Weights of a small GPT-style language model, trained from scratch on English Wikipedia.
Size: 14 layers, width 96, 3 heads of 32, vocabulary 8192.
Training: a variant of SOAP for these matrices, 119M tokens, 3638 steps.
Each number is 500 + 40 x the weight over the matrix's rms, rounded and kept within 0 to 999. Layers, rows and columns count from 0. Numbers have three digits each.

# layer 8 attention key, 96x96, rms 0.0521, rows 40-80, columns 0-95
568535446409474470431499541515507510492417540532514477524530510494508495549495542536506473530530489588485484514508510518491516517508511439573492509501578520538474456562535433521598464432462430464518539584516513503569546560504471484451435467522426502613418562490458557535384536480440473504
491512514458509471518537480449484578576467412485493488503458519503587541541568482468524547471462495480523489451442550509493471495521430497462530463466507520531520515495539505465542505487465524535496552451528544505569482519407438482577518539474413440517443426398471477537434524534531500538
432534539539521495480523491521529448464459520530484538517459448525448510526534452537539483392511493480491547470536528444470455488501467502490516514543461467496539528456507492555445470557512568516546457510441475439516484485510464455520542522419437595469536491469524447498451472539534557488
462585488523505553479442444469433474495445500525545506433541483583504457471464469434471453436472519451482496540497413531455529525528545573476509536576496456549469520535476566513528486420524490512455476541471477562426472457517498553537543495450564528512510529526480470551461458495468474485
509497451526531533452516529581533457498534436495509462438496516460454451455438521536502519574513524506478487460525538517428558593541530507493514565532529534489512458572504485430614482565532449500474482569548503511483513543544507430476510488548478523556522544518379512467454536479527443529
534550479512536516448514535533482508455475492474564521475484529476448503581447501503544515454510567518493452428511480494501523512489519494469556499448466516450462424517500456484505490499465465568500456594415545544494498498488502534532533549545521469574572516493550497450466531523517562546
462419579433490458533511500546585425532453535563416475571530558458575459445515429482479457489549609474537478550468503537492585470436592505524593432384502479470601499492536493558430469425478449501438419563510539440531513438545556505527526522466504451477483487554609502476510513513566499529
484528505543501456419469513499456551482558511459462541495454473496492541465474574481515470455519483484412582497470493600532556506525479497441477494450544522465433510474476566463547495510477537518502581432415484501540503495449527453450492485485527495488494538508485491480453535529523541518
405435596393497506580557476527487498450587546547546479513480478526442528510541506484582495470562468479536558462477519451483524469493487548505532483475462528442525506473502511557490450534392548524551502513501530450543495523510550481454424581511461518508508549462620499487528481586453541510
508499494567457536535512541501516505501452534577501487456520494509518579492526501510419512462471423437429526440416546498496472471533538483519474429522501503488516549475430470472440508488498487544539513458497500525486514448521432520516499424444524481470537473553554490488469454501480416518
479464621524479476551483453477575488465445489479572554575507459498503482551516436521501444474437540505488472508499477563521512502444504468471512497491475488499498470486501530489491546532557546539527423538486483415529527487478453455501549512491503521465527523412480520560503492479512473463
490485458559497515491447504553486546542561445483496500470519485499523440418476503543488548561454541503448445554474521493518500522548457551475506510531516412568357494557474550454560528493496455527472526468484486483494477496510446503516511532521521581567418519449408489513434553506541532474
542512531498454525533495491515478483511493505525467463436503500534468536489452557408456529499541501494459473526443545499526522529482555502537489511540542488470506492533535505472431497570449439575496495510463522569511514499482487556457490499503499495529481512499505487512499534445536454510
511490509497555479506473519548471447511470523483472495513496458423556488539493468524461492490488552461505473554444549508531446491482508452512542517469537514488480486510520509469538543454509442483562487526505489488504513481487494502432495500530484497488465536522513506478473526481475480539
484450590439468496534498499440477509534534547519487457431517500483486495456526616508434503428595450402498508574505494498462512540404538533467546517495387488520483459497512489555570464509545528466553501476466612548561415459513469491512535500467543502501485498557559467505571535527573454546
477477479464507467371464514471538600512523505513537479510532496497462493557528515499535516559503475464527557531442483450516506520477514461506475500497507531568511442470496528578457458466519472483495468535574498423436490463496495536486458512515514473483508476480480563515495526547460463490
528576503416541500465501512471455512499466459475506504497534496525499483438517461448482511510547510394509481537486461535507514474514465509563516529566467506522570470403525470508580497471463521441483479496500547536484483509515523424515432555572486515538551488480485499523502471536483534500
480443500471530528502463581497462528467577620438554469538492467451515435374499492484421506475544583487436441514508455548496471485554552523494496474479470483498437511531479528526528479471487524506435448421529567486517429553483486514499503490539510461505497526519497531441488480476562474576
459441594499561478629502467528522485490548423480505505491528481555493484521578425485515441443495442523496426543495461506479429488447499496469562508425520528476421470522430518467488455572452408527509475428477508539480544508398508532512486513447443455464468502489470482478466442469468492571
496404458498457455470518491518482528523569475524533535541538592465484493485421517477465535579479478509465562496521491511509473360482479488468487545611487510505604442391512550423512514525472581534529534526504478450513442460601525390468512475549508520478511469451589466497581564519514475478
502528499546468546510520505460556447552526517545448549513506592519476539490539519419468580536443532509441526558522473536510489494513528541496473456560521507549441558503488465513501496539530563513477504440566484483418404537584504563634561457498513527440547446519517505483524451482521513472
445443519467461515486558491531444558526494474511539472553534502423509455532532481508510560561561532491500526524508403489516556506497530515555480447498509492540570423491480515500525481483499540469447540588548559474544566481536555462507510519439529553417517515499453472435572471506517492443
500468493465458512561491461486511514437454502506390550492539495481507495580499520492494503519451494491531512563545486485552568506442549462451465489479538490503545445507419478489538529547520429462500493562489420481526519564434510544482525544443512524544461477517513510444497475498476484503
532547408530505531511477470476477569557580529494457504457533519468565533430420487563459526492476450533407465524478531635496505411516474579466481566539526505508486511509460612460545584432439442540467451419454411539432474471492513509546467451525488480537432528438441462543430505473498445441
519565522497574427571471524558518530438579490467507481458500434555481480450519480537566473373584542489473449466512524522540417440494412519454556478405467503479470465503471527509492529547407487537517478498479581562457493557399469478537472496515432517569503523444508495460398503541612543610
449487551538524511525461487509367497527535496496507516455513531572479491563490477558488460522555455465449489452453467471519499462434460497541490516525423469558453480475486445509520455535473527442482493542512467539449474507533451470494493582562486533524489480576472489453512475575546486473
501498509517541518476524528468524555532510537457531466480502437497570506525538481481459484500517531500561420505587531594538473536501556470554503483493472472532447494521495465528514603516537402510430501485458509570502511507498428550565590443471532461484502475590439509434509449472561422496
456471504449493526408446548456480563457500526457583449522485523499501491467442525537483528497556558502529496503499493526458471551524413521538514407511466516574440500492516564561485449484505484489421424570486562465520443426514538539544530501465526435564568442514512553531450511546504533513
562531429533529434561504512500603451501392498452580535521461473460498503519551421542520502617488414557435433503465537551505439529498423492507464532523538535485453552553558450452571465554505494517527556446531381408566512617535412506536487466617486456533560472487332501462489483482508487458
511503475505490471443505514495517457478520531475505570502526464478527454481470561442494406471443522411521437496483492462517553545537523502498570497414484603563436541492461521489440490480498427460532495572479543513483562567505545491431545562652545501580537524575478505435482479497547579548
548578563530457507554486430519552469583529550527517558498555465514442558391477525477501489408521466479452438455490540434446482517484552505482551498583411485508516426393489572488465499549449530562514460398459506542462491541495424516514468530446450561541484563488571479509512479559519430475
533509658421472467516532512497510521462507499487544475427487481487520484573492525523493399451508480504497503456458435554544517466432531499500543512384514538450476446508430475475473493597508570560590505538452455470591563426490462494423514518505489474533548516511590456502434480658626499466
499521445504565503469541547503435420528472504506512471502571506446478493435473476465548558449470494479540502499516461445480457535493452467506491517534441497556541466469580471543484608460535500400541499448564451438505530440494564428549491501473452478540440455463480513527492529474537502486
578488500555474528437417484462462552544483377461433539445429505491540484539508465502485584496469540543436510435436576490451507485588474539545474476446593476506446572493440552486538511518504526559554563515444544569518529515568419564510441461471566491511465424479471512502483411559492498463
510532438491601505492506488486524477490534480482459519463485456566499566457442565473482470391493514462532515436503568439453474417561466493480459488527458521525556581525524509478534515383463465555504538456422422585482420474505475507546497492582489478541505399518538525554403512535564529509
500442573505455424517621541499486563522549577492555532535532494445480479484516571510476456478556493484514444568459430483489533541433560514510498426432455520567535488490526503476499516489475527475502476547507589480572591461554499475483477508474495506471499446521551515490557571514545461527
492496551455459499517578532523557456451455504544495503503484469539463557595522498487462541455537487478517510491523484469538430534479476486475504464508487461442541448390450488494438479550519567481636550526523516469517498510460462560547557532474539511442521481443599515497534517537469521548
473492551504412485556519448435549447502508450537427569443477529497501544566526488492531468507594433465518475505531562509522557487429466444534483476489506522453592516460514423485450528578549490463481511558542386468521448530507514469477506515392484526497460496474494517496429500449532498528
508476526462550459503499556518523516467457463522505494500542478561496536490549424490558523456601470464520603495473506358477509437488451464552525524479472526486598464480551455552467435542456549533499495576480612435554586493502489488471430587574388580545523434448577463482484575499544621583
512546537498549463445502499482436476464543467455523569538542465522467467574502523550474525450540500470512520591586488477519461485485435476500468563533453475560582542418475527455535510544558507496477446523451498545372513492562531496578513482441562553490563474576520413543576594446473511460
517483507382601428467541528547528552500547490401559424455435546436532508480466564450491455430633415401534480446539546536463546484467520355512515480424479491522585418506575509525601441474520512464494502516444575538508425458457414420443510595547453460546481405420508499498451561498637475551
# layer 8 attention query, 96x96, rms 0.052, rows 41-80, columns 0-95
562558501471578495474517503475499523587467494473513507506457477490581423513582496579476544417457522529538533452471593479550451508422520477463502402447470529549500461560539525482480490497540548460529567462474499473546468482503493526572526510504465493540460535357501493568496546519534509503
484508496567556530569524528476495468537516510496560481505507540562493514544519416502569583442472451468473503471519541472464548477454490492480459520533506537485550487505505455514449470552497542468518516520513470452465494524539466535534513540415430498492574405445559480495444484489494598480
474595392511496520494460486497503573534534467568557587464553484515472439540475445494492410460486453483476467557474417483483456436548492529527499501555517468568444493496485549500507506464515441515463522525511520539435478475524491545555503503516574493465531483517536505525432469526483486404
442526449525560589467534534482475538452478500512517451506462548502467428490484447445518458613536493461445461458568501472433609546513550532519573457496504463513464550583469535494497514491473526462455466506497539503437503552495539490455510475552505540624485530573387557520457532511525451510
504513470483556486409495532522423577520491454560475560506536501496490526511457482454529445525490505462498499498533441510497518491486477492453537449425494469414437510465453533510572560488529446574516525498451568450518515518466484472535529574561516479526485458530507510555385467557585544474
542467522452457539558530515474596430543505569533374400521518551462554437419568522557459501409561585458547459490451528437521572551395583512521471485482434477468560509517481429583379466513536483525459491604556497451518436462544559494497494535402428498430499523542544466452471534485542499531
530604498559488518431491505498437503462532491463519584432443525498575493471476512521475510464543557484471531488409500590515510499518423518483524548481541490507507453488507564502543539463509539568495505476417468476517516468493520507456500469493568478463490534490462479507479572541503497575
420511563497481497595494444539581536451550599539479498492516478502557556554518550459493523466557440459477568413463455438584408459474468536424464524486469519484495465495531499490427526568452488481545529488523505443522435466466554514528497527474464530480532481548592484428537536580503541519
568553501549421499496498523493490492528491473558471506461521525517547512462489519487435540486488505539494530506443579534481473461564536498543484440483533472499488541504461464523518501450483497522537547493530484571527482527527467487502477458455452499477544541453538540492476455535521455567
494520532481529495596507499448526509477457504570529494551521498461496452534534448519506473492438465545449469487521448573549519469469514508457480486468527485531509475509479477472440481510488570440506439587439453451545543493505483504523472529473493561494480484385476515447527488488548457433
459488471484537542545435455510512508496536503471555535506483499533527487432459498537503544535461477491506472470471503505485531506531477576480512489572495472597439505570435546487499504481505439512386497524456479464489430512510473519580505552526534611516414498493435551494470514489490497469
522505513482462520466458511475491529492469503551461547525482514502492510477494457499475433515543546538450506510468531486495491469512565452532474525579522495491457496537487534488479569556492475573493499524491475521543477474524492507502461533515530537494484562550536470520492482439593473550
555474493487522514497488475513522429498409470514497434486491537478529504480484479516516480481490494451517518488528505507499485525515564474520524495485519514435533509493465452529508514444521442498475481505492506474520487497468457505489508504493494519499505530507459500486484536475528448581
458488516444479555541548470489468525514538539506509528462500564489463482422460596550440475469545505467495528517542479511389518508466491559501525526494420511553427466506479551546555542473570507500471461433465582519561426441558478491511417403475557521494485553585566477428509543572551412538
439527458489489485416463539513566544530534537420536562475544548434426532553424553494461521505491524500528555511407455485446439515516414522486513515460536584543543509491549455537481462513494443472518405542530509459533491483441482445528495487544465504470554525501496540461490542510500537473
606537531518500486496498481511534526529532480523496462492567471484468475486482512485505481454561502432490488481524487526452514436545479497551510562533472510505560499441548496534539481504515509464470520509563506512476468531546496430545462592542535537515500461499529436484455478544464569500
460422488528570508452455513441495556497567590471585505565540465497538436383428523497473522501512506578499478518484438533454444525541480522474480545496485519530485517483517514546507520490508481448485492425505587514502464449468536531485508451502523492566474537534440468443563518541539485481
494487562508555490604495489528568466523494546485487445429504455503497443531570477434508460466515500525487458570461506496481445501389505556430543504457476520488430470514475523451516462607408493519501500432479520491456495542391476530590524516467454503471431482512484464561500467456515504553
454490495518439500558551457498474497496517515525495465532501624472480483496406529504414560545520494528501531462576521523508571529457491550541522495497427485491608501445503514469503497482460588584454473521477488470467400475594539447467453498557504570466424501398503492482571585540502465505
503516436547483522430497455497554449527530526456420563539508565520487465445503554523462555522410534537448533553531475491465470485512469570452486572489515548542505508475494509488513501584525529529521554449487505509417445534583483534507524473428477456445514478475485508542485434517483539443
468461550514467512473482509500447549516502576480483506543536470477516432513526494473493536546564522485488518474476459473493577524409521452543533474490501494568503403500510482509488452456520554428500497572561511481519502479540576482488449459430482557458507551503486491471590526535453481490
472421442534522507486514487524442542465488472483437549536492494452520451551546488532494473554475502471526510497468496476497545491518548439487585495422550568526537504464414513501489471524509498426547533485528451502505563511477546549460501566457471499430435525586480465485456493508481536531
543548434502542532517455488473467499567568497503492517466474523489507535443457497478477478476510525585483454526495517642505498468508464529452485533528518558510491560443495517506523556497401429566452473445475395526519420452549544497506563520507504528506484503424447495513488527484528428474
527561554506551470527401520489470496497529519444531496479490445510500432492508419497489452360538510495443483500511562542488427472501427467461499451435406547436496421472453524502507524532453500530468504454433566561493472547420492508557530499531467424530511470448504471531479513499588502580
450548565569499492586468464503389495516523501437578525447482507472554453508538466585477460499577400481527469448582437514521544483492477519523487526513449456539483508492503488519501499507476540466475456548515501532598529476533519497476483502509498524504551535618445426457475448595551474473
543430538518529485468443523553557498508423531499505435488403485496515393537503488488484483447506489455493415470522461562554445585471572535491495495487508475507402509590459411478485527487503490518523500435515496510511572513487481578486548508568506474551533403540508443403480433500563495463
507476480447470574429515477521493573448565536405605525508528504477465471470517456517525538438473536472500523500530515561454517516509435568557507451471470493514460534516500535535391451475547458453425484511500569454469450412513567512508529532494514433622539456563480506520440488467497535484
525483510507455500471492480489521527508459514546643475484468491461453564509481493472568476588485425563495475489503568520530465579479538501481483482527540532502411537526535450520452468524506490537508494410577481465581519499440385455520490501549452507517530461417336553482515432474505526432
539494509492454424421502573513514554487523484524514577537493507539503486497495490466494436514476579426558398467464439451467646551462559506494495484475543503423441423489458481510530515470540487506491544554445467540519602559456463581487508475618540510487492513567470489548498523492493488523
485566589554488506566466467518582508567510531511542487514537572594487504449479467425506432423466454480434465509486498451481450543495501583525564548574474516485534448444477515524424515545476431527565478395512519565470467470596369502573431542518490534559513474457513471540539537512481464544
483536655482472519493492490523483590443501501516449442437468532439539514499556522495506471436503466512518590426461447521580513486479480571502479553481486477465454496450472486582434504546523580512559556540484514415581470421496489543422458595481476441464545488425584537512429483568521495494
496562473469493459458598495462475492507536510490517506553504476437496530510496480503434441381474500502556462518508452451538540560525493450520489545502466531511524560509574504476511568442567524501475499464528477504508501498472515443568472508447449432467473407486523504496537517464540482458
504530566544473487474505498529449488488443380499419536490397449503504532469468509540515534508474487549444545422413515472496513467588493522476529465464625504486461557460486561542480506506472493572439581469501519541528523497516427544502511513489524489564439489516517526478453441579494504504
579499465524524467458511492519461521544529455508536467372434461497489564485437555485508487411521531535534480473573538537444464484475509454460455459509491482548496545545518512492564476450505499540525529489467423553517438533507417449576526500523504470470529423520634536561423468523596516470
441446513498465429436542539527503532493563558543525434492511517492445473501475581488477518441544484484453523531477422507535538588435508549476540449472460485558475419494500495529424449484514587474476488499517551420551529470514530490528521490471427499519517482495523561485530460555533416537
488468549468475489508545471500539483485511552523508588463460438552501587548531513505529439470497473447580520551497538435493428464473472476438442476405475484439552545456509484516440480583485546518535500515560491522512558522509493534509493512500475457490532438573622484523533495507394548481
528499597519467497560490508448514496474510478536442522499468530499401497646506503490482513497529449452518496508488589507505574561400516401498541472444487509417572476458467460526473513549556528468503522563526387513478492513492513494528483546419435513467479490458508486487521477525523514518
537453526468564438519488551560440478447479471484470468518558517545482471514459467514486542475553467408454551458512544440501516452475539457526447477492449490518535490514525486457412444566457511479484489552438507478496518558449508451521381518498440534506455417437532513494501582450479578589
518535521578466419479523524468489515490515459467572533440523517515482524619439511497551529453510522470546495536548389533508448571461475519489489528472532526485468508415539480449568449577495546562470473543468540586484525467517469466462538472454551529446525398502568419494548515455556506450
555514479456560440494531530455556538465491554488594386421460515443464476547460548528494507472524463455540456459506483487497549443421518427512569429467452529527465460524480510510595453498473496501539474515480540471498475482515441507422517562587446467576432462482541437492447545555660512565
# layer 8 attention value, 96x96, rms 0.052, rows 32-63, columns 0-95
475546439557465499549557507507474488517512525513489466514484468506513460473528474531415485523552521549457488521534501494487472520378499488434470469484514522475466527465496503423508459415511593574532547504504499444556514452475479498557494544491544435583543536538556432461518500519504561513
465514529491498553497550516479510470523498475477475561555458465518531453523549516428501571504541511456445546438489478424546530530525473553548436486534488504534523502515472506531525572470477471537527510519471579463541483558462451531419501537449510475467548518501490508536436531534548509488
520535528472514484547546496555397453468564441498492476488535522390543500449475502448565531488512493512514496631490561472502512488503517490528529477480514545477459569443548456484430514521403485475542515528447479503510505513563530541566525510504495505594532506502491550477510449486495531490
470464412566469481487532547498548541547494487525406518451503573496459478534442487540488473500488546566573481592534459445510489518545465520426509558499485492476548534537506511511435455496516519516488529456498573498507506457483496490450462474465507524594512503424445493475492410562509447468
529462532455521446498477544482462499500519467501442524498497539465495491512509484485558512467502521420423480526552462566440495453544487477551415484518492469473514528487520469430510411480543423501523524475521504523529547510495554548488512546455501458568457552483512476485514476552488542518
570499461502493526497495451520473533575522489494544562557507511496559522471502509476630472450534501499535544457488460512553466491471555502446420509528541565510407438470534537408466500444494468467529520534482471496534529499619430534564476472508567531459450537514518473543447465463531527496
485421520462506561465520574548448514576455462466507475472491503465481598447568398512543513481509565539527426487510503495489488503415511516538521461473518508542496498508460420461470472516491516464547490509507494493500450529515516516521512513506558475519498478523517512546476497513481494511
439542473447544517426412543528455458549554500523532494553459498459562531493466565528512516502487533490522503520488508471478495519486505498504469503535525560476551504503486457500448491570507518465536491541493530491577501442505492508552512526568473586463469501546468432523385469509480475469
452641421527503489501525509504486519529468510422422416487458461406489493522535499471548502468446471504502507508530466492442551481463521525508533456487465486559507564479448461489519485467479460539518454480558530457575505531482530447550499560473463525440478507486457489526532519540548430511
489455498531535505427462490488503557448504444536473479512573437505470444467550560428426467497500496509538501434493512540426467451501459481462559486541574593550507577434469424482463452471476539472490548565463492515486522554462475517523454514537521456463485531518479478422453449410486523424
525505524473546502574544398456499540469566444544444436526555542503438510464486574478482531509526488578566494445529498565563499523497476487512522473525429471474504511510567537522469481488455522439506502561429536452540505471570447529483502490470478517504479531507499514510546511485503510543
408521538469512512507497484494473461480580553530455488565481532478452499503490484553507552528439475536450472496460544521464494500524490456504435521473470533507434476511488504582499486430420546578485541515511457521548445506499574488487472501545473491521479507509535496477558511484504530477
498492421454443447544534502446492473560477494445473553456479534463443564484545593498449440424489542483440525490487474515488557490444437570486507587461547478602531518525475511465455453518535582636472508436540481524522553453460480475550487520495457443425539482494535475512497464456504438587
521500529504427501540552512553532502418491498503532445499537471464512452559523466482498507455503508488543460439495485570446496505502560536527526487515526489411437492530533572525432470430546476465469532557544528549504560546478455507522454508467561558550497509511569460517559520517479451479
503439448579421563482550436535548484501493467490560471503539469425480498456555543525470550474470459488440469526533425489558546574431468488433448465512524562466535559498517526528549493570521518474496436444489509512539543466518419522509503543501481536495497528496537477502468461582460479529
550500460443519605453538532475459515490533518532507494426490511516523537490496467477560560468510551492538568524496470509530508484526516506412450473425536429472503468490449484528507489560532473459445464464513522479541468529541475467515460548477493476497530439584503475447446495525483572621
510538504451481463477561519419476520452514464503548550446429548513505387508422482424454442531484462549519529494430527531514553496543500574491439516505449466494542506532446488501512527472519566454503503422433528516498567427474502501512503475518589512460506483490508511491578471457550477594
509438535553442476456526509537511511448464483559438461386481515426500486450493513526503506498449446508477466496528469486481481522479535541539478486507505409536534431538469436535476481538519471521584483469475549531514588558412463518515497537460524528534516468567502560479451530488537515496
385456438612585562565529583500504509460465493496446498446499575469486474502528525514491529408562599488475433550541498502504500593538444518535473511506469477379527399503487434528496444459482456471523614497488513500461499487424501515490515523488448538529598468470562495491525577592541523447
502391454508465482478509475523559513458495492495494482537572463458486435525500481496520494444477520516500450492558469564491498517461477471479504439467540509523539516477516521451557585515422487485469553533427533493461459475609564515500448543508479538472502473472515519506462491571529524499
489452494472431391538447453494587482460491461450563466498494530473547502462473497455430494481477419483547429548476487477512557482525561493463496540476520440513487540451451491440438494452461494460519547501538545459500490477473481443491500522540476530547495513548490524482514497429493491504
454469464517566587459439537607494493538524467568390433512508448515455557449506496517518501534499519458491467502577437490445457524533495502512494494501490548447415541409504464491493478499568499596449516565481453569531537454495459442475567530529548441515449448513495482496481481465495465573
547515431511482586501512483450588535477495392510517565486552452515472524477475505541512485492516561515496488588500475453461485466498581502546514529548511522493530482498488450484526517459499483484483516504482478480487496410462480533453509476508538511474517518466461419602491474537497477571
518558549486496471511484541542553466479459509514511470465477514428434483487480469507550504482524447556507569467528480489486445414406481461495469547491548512575445485508426481506536480476558480487542565523443518481553532525479524539517513555599632419487520511501521502513485478482498452460
504521477529499483470435547442483510477523519533479551574504465427583513491384472577445488503547491498451470554426534536478493529518513542442425574502504467530554483608476488458475481552555531469470564461508478525526493529451456528448452538518458478518513452460574507477442547455464503465
459505533425462480500544540472511402458561523512514496452499508474494574498444456536440488548430534514511548521472483480517493458529514450507565459456494429517488376485499529495442531471481482548503509480486532467506452495571495513462443410528483495452445506505507549545498461519514548443
561524439518433473464423454515502601503502568507476566493423439556494421497543506446470476537484499521528501433509526474528530472536569449457565508543491505496508467517536456483534472494432551454492495520482459432438478497494532563484577560430500562492480543447539571455524574489481501432
543414468522550464507544510526485453518539505563544491529499495513472475482571477456440572456550423468508543528500471492460566463546492507513447495524521523468524461534456466472467533560443539497490521448575451528572494478449487540435543515499498477493475499471446464412545459521506480452
499464512499502473487415500477463623547578522558517503525459482450502502530493526472561499498477528516462563492516471505478545530453488494540419483448453573481516454451449543529540549514523588437454476419529480530530547517543416597498467540457483516534518511493515500515487561466456429411
481534468499472462574519560400488484456485497509465507476461474513499456478558521479559517480497449566531470490522468503517508423425536481492536527506517502509508478511570445527494535477495498479435444418502449549487502478565446480494550489549549484505532525536471573573542512527431538556
499512459486555475501423493488505544518528537602560490462504419440475504560517497522499530478509467494603510483546483480466508502501500522478451455568475460562499483458455583473458507494545529521586480540444539533473454580572549493507492504466450419496569546501462504488512450492487489479
435511505543466470529523521505518461515504580508490478531502474390534553437542444451482527552514493490488517469500500540452459470554468462542500496464532513469514490455443505487507544491489506554525473498491508467572447588525520421500574621429497510414515541530542480561540474499520558527
# layer 8 attention output (transposed), 96x96, rms 0.0648, rows 32-63, columns 0-95
481524494429500546509465528471547467496521455502505522498549523488479531561525496477535596552487542492531469459557520503529515491565482485557494568584471517528506500520587511535479545435502471444551466484498526468458513510459494556513494456514590567484448515457418529517524582502457508488
552491453540533478494517528473514559498425486519481466450455488471476521531506479503462458518522496547515451538484484561493458482377544460530485501533544509455498463453504557441529474558490493472497531454477463541477503419538536527535530459484497514489456488502475521482531510412489482518
469469437494507494496447510457539528510485578435593504585489502522464498517464499512457517525501522502503489480551412507494494574549437470467455544495498494540522475500549461570525485509581538458474479546574539517489511496429461501495539475491520433496488469487488471467549547510469475477
522580509445518530553468446455489505442469506443590534538521427490557548494494556478526549519499476418439569386449536523523502512501485514539477491484457520503494418519518502493565467506466477526443408542408469553552488549478478481543503554555509509511452527532511475493455626457505520579
473497456542458534514542518502576508502508538522550442539530482490541527501481483457444447487421462485545480462506520481538483525523573438493489535494475574487438514500542429549467549530502487459506451528482407551463458430434485484506524510503480500473503456487517514534515458455519473476
525486461498532503487492498468490421433547519522473464495541484469485446513527481548513443560499511522561531488552436529523499539503431540535468542435496496511547542466507470608499499501577574473492500497550464469517456480434574491491488524497498515576460499467539512506494509510499480499
523576543552506492585529514455542538474573524519437498492600480509475448565453537504490512552489491459443508531498487487570542470534511491511437541514510540477553533491537490497473532580563533501497501561535487531483486542511451474464509476527495558492532548442479511476560486518505517446
464475526539433478509509416528493512455472508467412511524491488494533499501521500473498477492489540495500493528477462451492567528464501480498494543485565436501493511516482574528525526501567498470528562414579518550460507584491487497416562546536561434538448569501531475532560548396524526569
509426554492493475435464487496500473483513521557482528545488445502520537497470525435502565541531486487482447566491415470540427491512531437520456476521547519507469433535568524501499456549491502467499502509493500533458492447503452509462456502564505523538536509524544526522488491428470589408
517513477463488457566511540521536408554454541509420516542450504464518472447467462515529477433473533485499426459556453458569514590447484556512467552442461401430519425480517468525498531499514490501545496442504518467511530495551465495509537449515520469492456501413511443510469525544530433530
576522499544519501454396569524461468516439524475531520467465454524528493421489470547514555480429541498484503517492523477418493525538497493498435504542544526482512480521390380542518477507525451517542537497547456579510517560469510531508541414499507503505500471480447509475472467558482516458
518496514523508477451539514549491516557462469518573500514569511521511523541547545479469488490516487448547487490539543501468487469504522493534579507535525479545531513441589526470555509513518495434562501441496537559425513512501470512453577512471510487569537499535479475550545450536496515492
416474541532568527507529472510485531468510554563503487523443481505495454487438412480480487549549480440495441461491483463512523461574544448519496478536485474475514474507462470499536581532445414439479464596420507464486522511487477534453460568574467603565457544440490535489418582466487500443
507534472493558504452493500448536469577523469544479552526532540534479501466452513474492561517389448569521568551500516452562446543535441546471492544470520527533512492509583435492533549555484541581553490410515473442512511469539567481495523541517429441491552481452498509502468498489521499473
484518430408535426481432526460447475449478436510463562486511514533544561493470474543525534530499520568494528511481546412506454530531478498533512516538516451493513510509477532513410511448532540505430494544547498554503483560483505445528488522555545505572448493481457577493502578437565472489
504496468574450462583440465506463446489540539493454539537488456533467516594460500517494456514578444550478510491497557438492550506481415473528506527538488536595510516548441486465486507486522505527544531567469396537529458463479540517494499440469504560443489513452473538522497541430493486473
475470563541493551521452502581534522505440546485525475500523502503495588544493426553558554478504472454517543519518479517475537539451500507459568533501533550518529519536516554484520464510472448511537502572582468455487523551472523554497498539403423497485543509500492495510428564509421564525
494525470491549501530476493480494576544553453496505537550456463525520546526423443450556483479540521543485516520412437522557490514507459528461479556462557575477509536483562500479511495506432518520470493503506475538496511461518484513511523502584482486462500569417457494533479490550497465548
588504507447485481541490427463508520556425487556449487442512509477515519546479514473463495569401413575472502396472465532504529448512609503499458582540534541549516558523505430445505506460474397567474434453445517579572502479563453559509476484548529482483451552485449514442497497453466376426
492556481499532480506500507477476444488460570517536546494487469531453542401477516534480446518507447519424481524471549430490411527504511534502515519537469470503435525491496485504415465487536490500492444453541519554550466532511438495568497450500544584536461544489454528504507568473467460481
485565482475502551410511459506403503473510494456486457527474486476446502470447485480539530495461561522469526440473470428440422518521418502509502491534480495482465465511512557530507508548526489514482517501443468442491533480507458460509521499438437410487435482439444494561443508533426548444
534440438487496416549526495456507526532499534498450477572537495494565476460522559452529422458472577477532481446527551497565550498494511454483455519503502511498630429526553488484437542480518528478564549433503509464514552499523481499495452519654505461498531492509474463500514480516495473474
450495555449528501517513491493479507466536533492430565456453532466499512496523506489541519446493474447520569409505468545570545525455470544465453515512444518491565483459514558523439446543503492476478485504480496547527537544502544524526471572456527464500463439478557575439488544439478528438
509534516521499520479495520454463500523557520476486499559538528546514465414473489427466516452484583444515484575459419534494579564516549524509487517521456467464540542437552518525453544456501540467439432516561439508425493491523529523536498492415482503472491508481465476523570504495428496495
461503521469487529568574446519420485532501464583458597545507521539503504560568451434490486461458495444514531496506521449429530466465465505514575494483519545451491516485492574522557450506462464516543455561445499519521490486430566524489499509473478544533432606446475451487514517493507475549
478552553578544523434466446500452588530446494417542471495480410519489396518545523509496457469526446482461440516455549527456483461519485561475510503546479524558510584471446512492488521499455543485485477446503529557487551498479509424492553536449478545511492455526469460520487494479441484508
549464565473540584536501569428543439486481443508498478462511560465569532472463424531521535491517501518495475512533559524468431482479503508544455465504429491445459542456466548535535507544510437540523480502513567556519445517488500510541401424499527470493540510559528438524491423576544585521
543560513529504513465520498452462517484458463522464475453488502462561573526413546509518436493379542491559459503529531463474453473419527468444501483480490514501537522539498515505566511437523477496505488570445505498474461462506470453503519494504448485502532488545544504555513573548497487490
540494419491555525533601526515472377477460435532445472511524470497500513496520476539460478510557482492539489519533517403499483474507525450458481500509518425511520546561532453511544429533465485539533470545552462524465463533445561416510523524556493445512458532518504469522487401491505538561
545488546515552509472511535557490537559567491517540528542530481457511529492444467502489486470535527442464496546491467533522491560558484511542434448497431515499501492566483480458500462456506544458467497593494499465480527527445499426484398511481478580554443400510476498429511483459490489450
541507541532473471498517524534537441505487475450441481566469547522546480419523535501461528522508521515456442498412553490531532519502469399515564489456522538512472507528561463565538500512467473538447564507541541528497461458500506473488485474521545541474391506469478513525478565504496539619
524487487443582462400500502476485497479529510482472497502506488572430446543484511453555432454509525522500415589539543469497534549475531475472539509532492542580434482506526533506493527521537417468446533428521564545420536431464484531502463464570474469565528477497453523564490526491491480482